{
  "head_dim": 128,
  "vocab_size": 50116,
  "parallel_block": false,
  "init_std_up": 0.0218,
  "optimizer": "soap_variant",
  "max_grad_norm": 2.0,
  "decay_fraction": 0.579,
  "doc_mask": true,
  "dataset": "wikipedia_en"
}
Each number is 500 + 50 x the weight over its row's rms, rounded and kept within 0 to 999. Layers, rows and columns count from 0. Numbers have three digits each. The size before them is the row's rms in percent of the matrix's.

# down: layer 11 MLP down (transposed), 4096x768, rms 0.0686, rows 3533-3599, columns 704-767
# gate: layer 11 MLP gate, 4096x768, rms 0.0684, rows 3534-3600, columns 704-767
# up: layer 11 MLP up, 4096x768, rms 0.0712, rows 3534-3599, columns 704-767
down3533 102:521559600509570488418536597449538553503567498513588404515540548528463472452464523536444567422503488560541486463406500515539459557422576506538468482502407505454446564502490581573516462499449485
gate3534 099:502544546533439489525398440442462574516517572481418468434505513460486480546407476529575498526478540490553486455563463531490549546487474393469516555577447567433497517466441588464425495622473527
up3534 103:525505466480393485489469530513421505497503509517510476523465484428554517470510481467520540504448506473498485497613405560505553452591368511524464524510514499500488555540598525457398502505531528
down3534 109:546481572492516432550483439510452529507441512455512498547520523577466559576445567542517406566488473511554547460393556512634470443482503487569560613512522566603472458472528395458591439527560462
gate3535 101:575484418479509525557455545569591448511476491514496529414530584535485462583468474406454611470533560453501489482449540489443470466541482437388515539479555514518528479555498544466494573568480547
up3535 104:614587328487522408386467554448495537509525446510473518500465497496535484448524523446478483561417465469451407530432441513480450424433432437481493425437453465523534525490499481390493461422495470
down3535 098:445485339495526475477493441490458469479480476572454544589532540545407601531547553387516436567513473563561553474524555479453553514533477475570600523502465543435393524523537400445468605587398480
gate3536 105:542561419521580524570555532468504554509411469506447514517536482475524553600487462538557440467445621426544448463487429537429474468530561650540521534567514516483522459524572489463575554552500541
up3536 102:482588441483490472402520548444488503461488467515525483484464568589519507483470454527446537482544468548492490572496524555456502510510573563530606459473543429566558568536557471433542428474562428
down3536 099:417572518556459480561554527518521500478382590495501519529509450455514436399486534548528519478530497555451524508602551549519478510509415492494518524477462419503513458430595462492437498488584478
gate3537 102:486456441495536503353520456613483553554551453430509574485545464631479520546492487598541532535537538536502527528552573534447431440541529503510521564427539500458587505497554571421531450498527522
up3537 104:539500554519422481582539502484518469521557502490487567434514502473452504453519539434479616567538603457469614560473545550508484555610405519442518599359440523551463526486505566551451524463620438
down3537 101:547432545480472432463417626560534465510493489593497549586590543506469423467530471383562456593477501467557571569473455425543538415449459520507488508500580525536516454598462462470450494490492455
gate3538 097:513482459593509632534528510465524517476549488500460423519537530484554461494557560387591481517500537467475378495587453529546495509515480459522484544516509539527485535521545574560537475479424492
up3538 099:552515401450482546514510523520663582495519465406425573418533442487436557531581389482498478532551477451445524449540458497400511556538489464503467550475481424559404519472541457561552401479412446
down3538 095:544463336481505462526513536554427534465562514531523525484455452480485495486407521533464515521499452500460490528521584504525484581521603485495475472593395454419513438505465448540439532532554541
gate3539 100:501539511539583490461476550470533514451472562515493555477457590444435553478402553488397461553482585502504438429520496537460417570460420532465465489487508483526624525515443473475495438475435438
up3539 103:525467577500454465581527566504484494452452404471515494633539541475448470467412470535536472469504450445483481474512465470428416497432465493472496445486476532519534428510469416560547523555550655
down3539 107:575510481472527441588515530516455546557570498477582522579510516501479539465436535510502498580479462558479479537503455538515451453442510576452488556482532509570436498573552426468629450540529431
gate3540 101:460482538487419637581541581467581542557592530469446526539506562501451478555406454442467471551511477520419451476382497497450454439526534466505466470578472477575491574499505359488405529467489463
up3540 104:570556555560494491529522539571533490495505523544455506484561523507454532369498603515403471523442459556536452436437417472506509484470413552603610557445569461584530437427510433471427496575535470
down3540 105:508443491523438546501515532498539458475513526535471471375540479533426537491470515493471563497468436534525502541584464503587517495486463485486494448556539519466508497454537475592493480561411474
gate3541 108:433474494452529561514532468546498410566483542556426473468546510527512489474483460538462593473472345477538509516652518541498496497513449572611540590550548433473464485458496468544566433443515525
up3541 110:450537528568513448561483469504565461517425407468442548516528507512401503463485439558467495483460527503566576567542558533499442502566601496452462492487518424410539485445453499493498539426522450
down3541 106:577442484481529590553590483559495486559431412486449487525496469519565504472509543591593561350461492505479443491518560503522470403373542457488455500454378519461554498560504478490460628412526505
gate3542 111:531593493519534521665488463558442498398550480641534451391505473580538459476516467490477600527515463525490514566530484489428455524548464441530470531630522535529421499539511456500537504473530505
up3542 115:561498534522474526586515491482425530447477384572506525541468494553516513543393495445580459518502441578491523480398555410533473384551522456487540450444525564513428499540489466486503482573514527
down3542 104:492540518464555494530563449462525539489554576587617452494522479526446521476470568497416541575476508504521507422526437564507445514448565457565523441486482445478488618493574478565553432450504415
gate3543 094:533467470491393494460450547480486454465406538470528536462546647521501452456410432497481613426506514494504523506469504525518456524532538534508531463500507563497524513573490445474517566563541516
up3543 095:566510535465518481527396518578533491526443475459493487532433608551432496537454441465512485451517543444498552460464587503542531497496540528477420560538491551482574604531509482520485517517530588
down3543 100:491498738533524505412556499406573444458473503447444499488484466557484409452564524577459414508577437445539481432464497451551475481466443546537511439523434517521431465387437545438511552519531514
gate3544 105:521547568467551491493551524415410561598489475516562459539441437558498565516485588538577459492508501446542527543530491496384455447462492545459403476537488522484466506430461509419513577523576523
up3544 101:528482451397514504510464476593482489512457516456518409512469445440516460556517492513477390420492424450496484420460489517465508503574482418442498586589505481390494615420467521485581548455522578
down3544 104:549468392489469595479577548534483538589509432457540512423496463573463540479528546500505516563456459521480488420415436503409453502522402558452578473480421633505447502533624505486464566509535559
gate3545 101:508458484412527583445564451519519422494538534419515465463575513561436543473508492480454524480538550550486509559436577507536607474448499555545513518485519456500522529535427492519528507499481435
up3545 101:454440512456489462446539408540453475495500550487446491513588521487481523382492459436483551555548420435450460521499576493476503584427500496508563529449521543513457576473484550494523439483543524
down3545 101:552553333499418475465500426544567479507591478497500511507466528540484471544494469465447516484467495477568515517384412477572511520507402485465545518554615589437488444449486602502606487458613514
gate3546 106:474456505470566494462504435588480433531539471454547525526483458521422555521488471454557535463485430484500484577460453564420379512462463541492533556493395407569480598589488341532537402487457479
up3546 107:500455607542509515440439498456469552535590454463559513630596525421550524496504545516544480425481467481508474451516410579557463491435569552485460584569472468524471507497443428551469524493388514
down3546 096:459572561455462409451572544403547578584560497395529496432568520469551509467453547537421442650481414584556499536581478565478455452492646477560412490439411444547655476504563388566483535554505533
gate3547 107:483550473551518578486411563468565396487532475471545332487438481564453391440491475477504519542524427440555449400457459485508553488486470549513540576507499466575548545528497407427434471484546385
up3547 103:509471469433452469519455490456486401497428493445402550481515456473484456633482429574590561420420460483529501499460527507498497552443455588514499534541509442604516577542481454467484485499551513
down3547 104:523570404513503534478489478519534452547466437475478477537502443570507510495483461429473476451470571487527580508505534432443559520536441553498403464484480503542491513544511541514551474509575571
gate3548 104:522459499504510478438452528529544502452496428495518515495508533407497441537498536492506390470494584475509402437548501483464491557462447495591511435561486555491351503454497395545473523456516531
up3548 105:442518514565527538568460560479529462425452474571623490520450466481484432479499485505485436526469537470463462587487472446549400458472415468561505500551553497547408542538530430534572547437521464
down3548 102:396407575447472481500498569417557462490503540522488454499670539478462528466535452521478505555572433461519497437472532475531432514409547396422416470489550561556481471504535491553432531483540474
gate3549 096:368531490510465580512529485501521500499497517494441508530497499389507530587548511504415563509567569519445544503508478476449450436562453475407439651542498502531470452419504547567553493504468501
up3549 096:505579551614538537441408523515562558507441481480544546507495479441509514468533578516521469467532624571482560440418451486468466522528471440499538655517411577516566502405486396530474438466514516
down3549 098:475555573529579483446468514522531443502419529568575518434587414516402500457506486456448433578494466538646460534512465465506593548433450613569427596581418411441442499543483484703456416497492478
gate3550 097:432374470461536539497512598531492597507524529527516439477486545458582516443525474489514398487525488549533417521487618522501525453504526506514510511428588485535434453551471521446524476640546501
up3550 097:481393516379540599510502546511498525446408513500541543471461596501507423398424488570545475516427485591540485511477504459518585435441531459394426457427532497414478460448533579531467561527533470
down3550 102:528560469504568478437528434564432627419606534478415497545409474546479409531608417466558525476492523503472487525381500473527455507473527515506507502524578484523462423558453500520516463509455561
gate3551 117:435482553501449483450479567546493472434433465482581432490548501518489488468637563520512466514490462479563505502489535403522477470519487459491513481440527515543467436603569461453443475450609561
up3551 115:559573534506557491476423401509491515502486471470501527531567494514546507539502509527485482536574628467493493495593516507453497535492454535472463572487445405496520518484499536488522567499530543
down3551 100:467528486513457488502486449580367475563481537504480495505474467564552510525361511474523486356572479503390529474434515448535553473397535472447513510451494529581503512468516406589535519459517469
gate3552 100:505490485474409528449482546519489466540562567534512510492468428457449518585557427464431509527560478538469514467490451448535470418494539450509462549566453528489521505517593425545541553575433436
up3552 102:522553510468616521533409471503466480504442523460516496482509476531470528371495475554562427393504492529547471500549587546538521500483543548429586458451533448556480403411540584476562531522543509
down3552 101:492553632565562462456422447485516473480519454441415457601364473575552566445430418490554503417513464562486456458518542550544559535594528481484474508447491434511468495488560494500493490526563528
gate3553 092:559572474506477523440423512481455449488581504587471525423504417523488453467524521547556523562508464554539450454489474572528456506514514568552448432405593468482479563441505522477393422504464555
up3553 092:528560518507533490492494407368432511536507472522453452521443575504537529386536580470481441541497578456563472560537587549528493510468447550506592498496559488465428447410528570579502479521488483
down3553 098:556467538547479516551487476419490525456555562469478440468393520444563501525577454450490461421395528478468544540540495484457481421579411519580496490529606544459500530465520575508559414519484545
gate3554 097:521506583591557507538503517553457476493553500454451585464464507485466450510456474517465482524513493483523513495571556417519458494547468460452529580535498441463539517552439536521495533533334541
up3554 093:584495523436503451426501455530578579496440548511467582439516545529469477447560468485481537617521484417556531492564497430441528511406538603549516571437440538497484508501465501530557490535534460
down3554 092:520489415526558543432461491534564550457505459597437469541441455425486466399553537518533403590520522552514531527445415484606472553485502428541519493446472561532561543420562423534501434509481573
gate3555 107:457492462448515575505605499474523607470526508464515495467467482529437488556482450559490532589516436564357633402471504563461462535487543495463460510553509452535461563436526480490427440465438488
up3555 100:509545501479482427450429505581597418452609497466508410567469465528438524522549436464441553569551496469541367521451522546502493539581483555507461462541526518505513392562476473539426472527484423
down3555 101:418586353515530500447581548512505481554478515522431460507550362483531531576470428422546532639499430430596472561530425468450519473484506429546619524461577462508582492552498453554456454492555447
gate3556 093:506499462500435560340471577527517474403458503465465488509456552463521549477481469460498501475541507493489518489508524526453430497404510550447477522530512437467646549510508496484569400542474547
up3556 099:499413489520563520492491563458532549394516488516488489468388526591533509562490492503482467461468610551546439439470477513515436526499451516451584503440491484468465540477487538479467553492519545
down3556 100:515553698528403498469511486513546519446535501461480521471445521483515561451514452524526449326491401507511493564501444550450505487507598629554465519477405440591546496521476440476517538458545551
gate3557 096:479464489420537455498523516478513467496551514433522502455508568492570442494625480432489498601527476432552461489519562439570486553487443436459543597529493416581578507518477461415521408515487512
up3557 097:571489512447445579531519385526456482563484388505525495518505490419457437439467591499450491426521467497475493409569540436517437536556544482423430528499581521500406527551497521488519590585469409
down3557 089:479421280443511446482532590500505403541467455569449432508479518518492472544500454456536415588465532518509530421519544577460478467529484439527505427511497534567492406600512450516552521469450489
gate3558 100:581468512546536553470573503478513499483561485553411530396484470426630500486476502465575540526437533444517523483518462484466491482523491515564571523483542581589518616518551477482454461486441523
up3558 100:511521504478567459508534518560470504529537521497597618497495503479619494470521628604483529542530421503499462523587524487461521451504550524529530455542558419448496424486483373548576529443545539
down3558 096:447522502514537575483531495540536495537481435533522532497502561441542536540460466484562543538530467520469569446606528456429430488596603516477463522603551512585594476452453522496494511500423549
gate3559 092:426482519465444512492514505497557546546497474530462537584612439567488513537517533518457561491481503543450564550518533463530558478523448519507477490425490522514494451522492530556612563544487595
up3559 096:553515450545444463470554463539522500539504551437531480494520449421463509474461563456403533534460407430588484482516481459515503498499476429564442541436444489556481478435471476610411451558487513
down3559 099:483482598477639450441463512484571476391522492468473453527500504495474546472525448585395509487420484532446552532463538538550527503510618484485511447511493557537508577494496537465459545540498499
gate3560 093:482412575471510530494460519413501367509518491600567450563476552495535504456469536597438429540517509539519449445508534436455461431447487494479420525557516519465502513467404552419441472537484564
up3560 100:600555367516490499488520566500433544465492510457473454586498502583479547420499488546502444418439468402402547490554489474539584497593470447478591543459477480503435552493555488484514492500403446
down3560 103:547582470373489534508584487439431449509474525563444500461525491515553460480443318497510570472433464461445502534546543519478504441600525489585516481532473449577414478458643455545596521506507480
gate3561 096:516476452523564526565507463550405490379473513514492547478479560443526478478566553496471478515549504573446478453555489482597542513542531536479543475549513532498506527462497531557546448443507575
up3561 097:466523558411494509501540498528540515491499512540493513563475524435535536498446572452495607474515493431480531507555478457477547557557350498501555540573456511522480474526503507584537451532512466
down3561 097:514422465548651519523448566514556492499487478507547511512557453566529514430446521471531521479473491517485475557536555473522447513550476514506447438499517513511456475567447552419495464488466515
gate3562 099:478537385458504489564496486480514549544534540534553581481494524497525475507454490561534617536464440472608390439597553465507618597575440482543559503508455496525449474480458470470531507534466488
up3562 095:472536601478511492531553479540459467500460436466443516563495474492420508571463600439528531463511518489429558440478433533493535518558542487578403451395492569477484548536511503451494472533498463
down3562 101:463546368548433562438493494473568555516490528485555506435489541556504461580520453526537443419488412522478494559571522561550516490536439490431571552458607511505461585494495553474513582398465468
gate3563 094:524497545421439555426581486524436516487485435507626552510497424581508511497520532487515587477600474489580500515470452641566381480495476457503461445483501534487412431542570419416483557574556526
up3563 097:508580467478492406530456455467535517502449542460517497571502544530505446448516491487506496453463527533634622519482596463552532527509454403461519491504453523396579474510468496448467496544506547
down3563 094:450459520448522537508567461472460564510644545554549481556518483438486416446469467516556554410514585500458441499499558458416581474509553571497537497563490579538444399504523462546462595489512465
gate3564 111:540477527512525441446331547517463528485473512445564456430460416497462519585515493486488493529576410520478492609503415420499493469479418500540533517498465510410475454543514541553530516558464516
up3564 108:482459483542496496427409538451419411488478527578472521574502506446497482507497504536575513553462464500459564503475518513493518484491590476507525481467521528417492468546502310475434466571508471
down3564 094:572390580438470517424503553500456486478458542511537461515388546444593440499509425482512514464480464517539534416477598495422395467457458467488496521476413496441494467540456472394573463537501372
gate3565 099:637561538566539520550439442579501459427462520483531513587462475503471522482532393555595576503568555437482537484483513516467537465514565480513509468511532437459577471570523478510500434551525410
up3565 102:449487457449488591486525498442554424584466453515531521439505534477455493425440483600446518428517540529552516469479465503631450492503532558393420443466499526481417471512487607468474550494451484
down3565 105:421477410437499499449485528445491605409498506587489542511452457350490473571513533419503486464654553549504545483471498582478492524512466482457429455567441456521586454480520518519514557568535553
gate3566 097:550464458550505552523480523413549474532504466446489518497505534480575486509470496573526482515554505507545465617520506540499489415459448491460575535433562463463492439550555468483497475472500516
up3566 094:522491465481442545490485537525476527489502508554514420510460425505507523400517548487412424480464508428481442544495478415452488512482576473549526457463498560576518512478476480453490527482508495
down3566 094:531463322492576571452521471499478465505440526519578517453534458438486486489570554492517466352580572504582559535509553526502531508555402553487523488466606518511479565423509532500546489481575527
gate3567 102:573552523598472417493647600457393439557567507546527514529511512474488507589414529547494521507507465499536447483547483564464470537529509525458510489442616452562525577555485449512425485494549567
up3567 097:528532503530466447577530425507475415551534482489466476536471544396562588628447495542508611468516510542412504556465539488383502463508455544495519503517531465506600494638460488574505508551543418
down3567 100:588492345428459345502564518516555565520471441560445465512469524436499632474449485479486457476533504580425468478557480492449477406492547437544509502411521454549478588555529459460448628451457482
gate3568 107:550532528501477459408531511515616508458557540425429566440453495501521464449513467486439419466539449532548435486470506453488479515507609578538516432510547518521473583543523617414421490445514390
up3568 104:468485532506489541450423468480607487545473504598485505482522541579592506483542473522581543540549453513526514461525375461496453522486381530506490486496523500431510415484478517517492454511537512
down3568 109:440505584536434513482461532528535493541400449491482517475456456532626542530489473477499481589510577529444557464518516500552501462485432513513470585484521485564544473491547541470537552613468585
gate3569 102:539617477535513491415579537465440484464528510602438425566585482478496497499529525555520570469483551497482514486470523425505410468602449448497488530461494407441486478481522545533569431431508566
up3569 097:462536479558538434544442437416514511521600489496553554522522473615546506541599449541374492523460416501358460488505536446432491503476539562420503589543477416490530499360508569514440416450551549
down3569 102:462570412435406626526447491443570477396522437525530538497469571497575487521573448523420478454521419478397471437463587488385544449518570581542448489520487487461468504504485542493587390499422481
gate3570 097:476469568496445544419428333513535607573536511495536548478448431385540503502541545440421516569439522483442524460627418443488487568577509505474547496584470556534537472505400506448530483467522503
up3570 102:472546576484438492465493531495601499492613413493647492619508472556570465564502456509463475627540497578435524528508381444519476556512568544476418455550443438533613383491473427563535442492531513
down3570 099:429465486512535505484520482466581495503434557458540506486536450573554518525484445506431478513486478467614465378495547437480561401488514497497537474405511542468520495519487616471530432505492438
gate3571 101:558490467439443513510608463531494489525579382525597540364384555549483522509541511500478428502508465480544435474516570489509545476525481579446513528437501571470541520423588435599451458538550363
up3571 097:498514478495472500468454514411529508481459472536370465608550433454494520556519538520443517457511517574477497518546513550517523520496454462458517518624478487466508502586543478424453577543515447
down3571 099:416452548515586560414537456582468507602558520567461540489533628448500565453425444451517523466537508500573494537486530540498457509443422581483487521606556453401554560423576413512562484452521458
gate3572 094:542476481489479532535511499550488478511545405494423454616497584408555425536515442554466505445565588451511534433624450441487430529475502528451511538478510492434392587467579503550508530522566560
up3572 096:513480577508535602619468475551359522531523535603577476564405480490543511625561472517517545596431494471395468503521502547558511513453525525533475440486511555514425485471500590613524460595477490
down3572 092:514453484404508487605529485541416526450379525479503538543516473602555482519391464540498436489569462512494530511437627446519540451422376485492627404501476455530448451470616487461463463566598416
gate3573 099:604404533486531429454464521412368494592497572459447477451523608485537492524473524551449422543468512441504572520561468522525417467418491410481564517489564461463527525414494463562477521508520529
up3573 100:519511450582450498449471617466534481472598460617495375443488416506562420524465547565580517576397467456557398531559461474431531458368406521419489511500556568549493517514563492569600496504490486
down3573 099:559491561521462541450447473599538475516407519587490504552519529479511466546493453486510530581555629470474499483514484474468529485532453486511513498432525442611491517375527562488469510531479518
gate3574 098:497467530524520508463447476420425518606553551550403428499511526476502424436486422469487404559442427470622530521498522529468495419494452437495366453464560494541539456469517486507498470461429576
up3574 096:437484508516471546485472496522581570549466440403511358528491580481497438440497464511543519420494438406442453468535490529476520401368552479470470519545451426465550519479496501457588474553497454
down3574 102:483481492547425512468493505527446506480567552487419513471580548457430550477464495514544477440487508492598538513477447383585435484552561559574542521397496497391473506455474468537487597493474511
gate3575 100:452442505532540386532515530411476449504506474638485430492463560504519446557539535584561503495417443488542589500449554499502506472435528438470505566474474478546499487506448615517357513492552470
up3575 099:545532497484537482478486486456541486414504420486494468491559499533474563515525505492504403508510577435497473408399494520484364555451424553513458613431472501545461475421542534423419500485593468
down3575 102:486512567554570548502502492533461456469518542567544456506542564606529521525528522437538422424524474539409537502493581433461436481521484512468482475529411542549578480504473500560421513542404451
gate3576 100:479525542530423540477532464430514422510483532502532558496489500568467504516445465544491491528434455480508562542446457486449543530400562529531503468509452556452546455440499532479508554593497534
up3576 100:500609538571516524515416428468535466453391558505514497565502528488560425494559539539449521530414471542497577466499518524523416547514540505538552526587503474516501561517467453504549513509515459
down3576 100:606519492509493452464434577568458573483500467525527482589512442462565411461469471507479553594513425446595491541542450466538463456518427636533461558566442512498589465505540556475558510423473463
gate3577 095:502537555462501474439528505446477501514478519492525613425555528594534512507536443565537503536490482483531444506553421534475570412526414517481582545462506487430494517583562493513381527528530567
up3577 095:422484520415497473403455491409459477441446482432459573426494515521469478493565546552553569522504556497582469478505495582465491450512528513578575466446401540486466553528452472482500434483474505
down3577 093:545567645530486520448498455586427446483408528452542427483345529381548536528533499561462466419424521477474424439455462530547467530526417505433527530465507506449511477473484459524430459461501475
gate3578 100:448450455504530508502622516503487592577442553566502540458427571507508487461500519461517476567607562486507585579474525441535471465561461445589479468524505601519482419568532524551473422448511489
up3578 097:335395509575447560519516416516546540544425529619465502482568500496412525526553544502493484520506561577526491536402556534478511404489500450483382576491563483461509511475510454526591467522585650
down3578 101:470512549570545482533533523585393502512502552477525506555504519536464501384560476481526493590589586618489571552489542578573543528614488479412522424540528562533534550522449628431477505536455502
gate3579 101:461382585559388434443567512517535534442517519532436543456442511472425534445514580574538525472515425393543509459455500499487539475500417560538514469559551586481446475515494481507555515570496505
up3579 099:600533461457528570552449430568550540544498488410508452530479441493578554551529533456446595532497590468540518493463513496545530471539484506528565492496606537545539454389484458438465447499462489
down3579 105:504619587586558515528474553452502487491523465546523437617528474465533492525521489581471489376572522491534495466412558518571489545620532525382529460479511369458422446442479506477523511395451492
gate3580 095:524501452443444474472592471455488465536506527518491565489609503519435535490467465520490518464521515542507437470496535555474626583621501521508519538487474497388430501545581525383492542545520563
up3580 098:583519539519457511458489519529508531494536467576466428513487531555505537534461546530574444490604415446464419475525465444530537459481516517518552523372478467467501474533471498535422471456439553
down3580 096:408511621472463514498455492590471529472497548543395556598561593527560472430624467481449497382426530536505516547452516497519532522484413561508386525476531554482458516420462523483467490520575478
gate3581 101:565459546486518528446423457435399499530542467552508535480573500518473471459549499500489470496415557481539588543565525466478468458534432532479500589421535491492374474487539562552359579517496503
up3581 097:477543474496517539490468477549444521456340475576560491447551546490478439422442485485456447510481579462560534566516521477551509472531499541478540545492505467532497503493557423547471541575456545
down3581 101:430468591536533496407482566451402474537598551511557536492426462484463459502560479503536553441431646439453565491453468441454624419550513489490454415488588543524472531463597436525583535510581501
gate3582 096:458445561547471437492402445496492435469585502563540500542469477461537534473495518490506506498406538502395595641548498487517521581559556391517485455579498564541425488450515511480471510546535596
up3582 102:455491517397510474494423458534554488523535532503493541567563575473528435557545440563448464591475517455415540518481520496528408529476433491448559478556472513474500540508472505412536472493459466
down3582 100:485538321553498493562542544620445456526522511512416477541478427554522555606538455486520450546617592478482510551550443508463513556480552519412558542481485565503470521516444465522573513491565496
gate3583 096:512485512552498500498576591496419522605458538507484493490406491581494503593482491459593474471406473588489438528569457500573501442576474557565493488500497478490359522572535545576460400579496433
up3583 099:475441516533461424528498493544509502549500492516511467548456509472507485499595485527417632566487533456429507570538485484486422509617448568564465478442529414444460563502472458556429497605548496
down3583 102:504378539394537529442596462579552463557422472500511519488520534520508536391406518500511432510553469513510588402493550509456452484515512534457480444521491475468435543554551488498571567454513477
gate3584 108:441577527470454517517425437463486536507522546437563491430607503540488562536519377485424447515590405559507587484481437489528545555547455511485549442513530425506507431482472513574481468495541532
up3584 113:406496492434508489480509462550513484492476522455574603514479466500620489447490556522558553411461455360609411455458520550518554559460417480535487554504493565432414467510592461434509555373525525
down3584 094:524516473460463448454517479559514481529504491499500524482594517534432485532576503474469465458539457532492522459438483457492551468558530479497467484439440511545526515475430464594492483524414512
gate3585 093:505498428521457491441565558470479563413570507458565525495490511558467558512511504486486489520485423527469506448502456484437478519522415428437440444454483495564539463540639500540498498476496574
up3585 098:594523522494496463500502514509526545472524441501501488529564514479482562548427514532566524409581563468471555525664525485520493541599437490461489521510474436414514488484441507497462564510502570
down3585 100:522554593439448469520484523543411503542444550483465476567471507431509537495578552503498579420561513446435623476462504454515411553517535638450443543443457551487536482482500533615492517456577472
gate3586 096:477587518585459446576538478540350551584482517488427477526447566504541431456504507470522501526528579492505552590507560536473469573498472452495523484491513567560531417543475509545568485419507516
up3586 102:497519504498491486499530596600552479393485557609562460442529510530589467492488614461550483534617581424430596534505549511452488500456468490481593544551475547571551504527545398533521488509594488
down3586 103:456498496494406559377435505395628552560549523500513515484453505522487473507500503476535572501417486503520533486472507595490459496546476461544416487458553503510517551506419486499511505434510479
gate3587 108:462437482450442423410520514516527479498560452457534492557386418552464443491502439418400498441566528541603504478425391420500461499455476442500531549463449494474517422527502554516463510509568449
up3587 104:526580494535583455629519520511469456500506577449478471508553462514485564477466504540520520503432544507480473556551550515517480472532472661498470518528564476498592514457541459492497419517457551
down3587 098:576594345488522462574535517512462550550627546526505614520723542521473516505530545559485398575404468499535509511543513591375536489555475500556563471518468430501477455352411522535507438520569475
gate3588 100:432469470518493463480426442464457485531493491530478489507568521443575445474454497500556491476487567451612407487492507453534519529558448525458506550542482522579507521464510520464611482490461481
up3588 096:450642490516495540454457584557484442363436445488522559578494438567485415482522471447492456565514465487491363533449539464490425425566431448578493519488494487460590517496443464449544435493491489
down3588 092:472474545502664549442578534470517463534505534468448551435485470433480478431464513403545597659506572426463495564437556500519534395546501508507456504456421532594470472512503437449506539568438485
gate3589 093:536473524462520512526596422429568491499528542503478514517472491457498443518525465520538548485517438478488525439524450494441456510530458555587498322477504448624517545454584448507510398423585530
up3589 094:418489458558557450542482545571443513414595462462531491562460475535464530485488438491384482495555516443425531634494497524454608482496543505529521578453474457459463487452469523442434521478536501
down3589 100:482535533484509567498484476465521573536468439495473560410518508536537563541422487563518446514498491516507583493502433523462449478451464548466547539433514494523535458503518486538518595478538565
gate3590 102:467428539432490529511557528498501522452503463531499538550521446573479441504414519573528431446417508500505494511546542509436557564490451483402500591455556489533469589461535505512520477405536499
up3590 100:485481477564482496502486531498622605576583481454460459433471610508484448526569518424450476516601537495476539473511524557568507513510514542480437430552420500458508467459515617569434498543585531
down3590 101:440534453447523512528502425530519476533569453495458470568504529513419459511590466522569532612463393418488464586465482541512474476540429473514442526413420466528474464532547513510449454465543516
gate3591 094:546457500435513534488394466407501503518460554534499546556454404478508543491474579528553596574501383549512495502520502484495436491494471586610473524455477442453482517542470525554478533546531553
up3591 093:435543480480507558527440479517475509495529544502479456448396480437544465489428473498551453445429524545493498581472465470527519462370452475374584546518487469567461484477476465527459473553559477
down3591 096:541505501505447475453621435446530459568488446491448513492488556519558556571473514575448478569599609440441493461476502412444511541383508533476436479471478501450550505496591513488504502509547460
gate3592 114:547521411547460397401459526481482474454455560464502548457534561476499523555515474488487535460509512478516443535491518507453549468521580477439548476348508534521480441503557551511523521552544513
up3592 114:558425501540523454455578480529485559450350490503609588450511524439455498513474526454444484476512497448516445514472482513474523480568543486465577470479378503447435408398480528522523579515535493
down3592 101:482595701509477577408496513484568559555484460428533408496477399462524468519468431431553568465553451463469593531491460500528520492508467481462477495491509586522510533454493488515493550481552491
gate3593 095:524550617488523500454524460524542442541493517536511488482491524443537553529533511534495519479486495480473584586480493566499471565553446536502484487491479406462559456468488444432476485524551431
up3593 094:507612572488442495514592530544471607518553503527475454469481501494535433573501500520595576418420435504495346470507386424477479454596538499509513455490566446554467535561490510498588471552474478
down3593 098:538426576487492485561417512508477487527434586534520521429479440542410460506446459505537465564480443457471396554505527452436549502521557483471510403397547537584521470559488496497509417442458449
gate3594 104:463432528550545454497549532520492577493484451485465554558589553492512514503467487421541486493523506519484499490473544487443584487544476531498560477573548480498543421439516453583464370525486547
up3594 102:565467503467446541460546614443489553510453601438449471438432573491554583471441540536526506526556484480506469509544413499527505551467503573462473530481611465433601400439470502549577471476416555
down3594 106:519495584577521553523616463559579488415465436456573551548524420449543541464406461430457579467479592558479532486456562432461501433472506545506456505443482519546438511469478523523604472457499539
gate3595 100:452555532450459491553579427561527565415507389560484430394460508529454556541417582379375408462589515572608434432510462518477490522448628560489514612502466460464459518511468520425422428556499514
up3595 101:477478589532523495412503466450527479483452525405528525477497483521512545464469430467454485547526564488503445427550562421524514482393439495527387423560546447460541591478505638533440480588451540
down3595 105:469451487458409522443513431420528497555449389480452466596439545501596444488500465457402445480473494515467551466522491511466457520465408490463547498505485498474539489530459530512542508550545445
gate3596 105:537451520472457610466499611443460539444443542484417538530601614512487462502584508432503374489541453432502403516487489558438437574460507577515586476508453417535457613494404491472493440385479481
up3596 100:497447570502412511488526485512455545489450514406428452472522558491609459549514579448516413460428505524525548557524508505518517540520558611459580496495437558530384574548460488481505560490500586
down3596 102:571467484483472504439523508554573507524573531595502478569468479509576455484525484478583568556404466510438552477542455440431449517395524483542511448555457519549399539464490510469591423464540497
gate3597 096:488489361460437550561471522516582540580508525557574461501543479531530390450410489540482509465543480478430490506454522534572517469500570462566590494519469506517604458491515578507555513539438475
up3597 097:596567455503499504557579438453424608446476403459515493582425542494525518453533535501528463588493546508530504458389415557463468522405464496460569524531514422561434365513455358548599498612505447
down3597 097:457445486557439528488528433516380516453547501523470587480503445508493613560553546477513597441521419520682542513456510535515467445554486506504497535495411578501535506479505544510484599479473548
gate3598 107:562452527557539487399507425471439444539430565599453479546458487494492460509458526501450506452446470565602445469537548418454430474492446457490501465443544510464503512590486453518545500465412551
up3598 107:526464524467562512437461526496475525533385492434518427507569534485503482587492503563533557472437465500466497514495519447493420493486460526466533565478536489513505432520581564523462553500474569
down3598 097:587468439594514489493623533483486483462473507452506491564539559450476556464463555612496541508444525470595415538607535543493491521514502519418535476493492515615514514467532430525483538506433474
gate3599 107:504418572428555470397481408482479536453516522490606576557517461451493479449473530645512486427522474502585447560477478521554552475484438491521450402498526470610537619468406532564542528527561509
up3599 102:579430467513489520502491522456574458467395490525426445567473520501519526428497429529555516515507475496552520473509488517488503557479491509599449474517539568470532410575533517542566436556435583
down3599 102:585445535498535532443425528499487474532461532519437494458401570419520530511539524454557479488517476459597498457572526555483491609488421517488512517472502489465500383592565465479473491424452520
gate3600 094:529469558467529481531443569416595474525439439443419435422524489582439480505516453516575453527502509598553461462449406504544500519512423485454466450411487535504559479617546585556514477565446495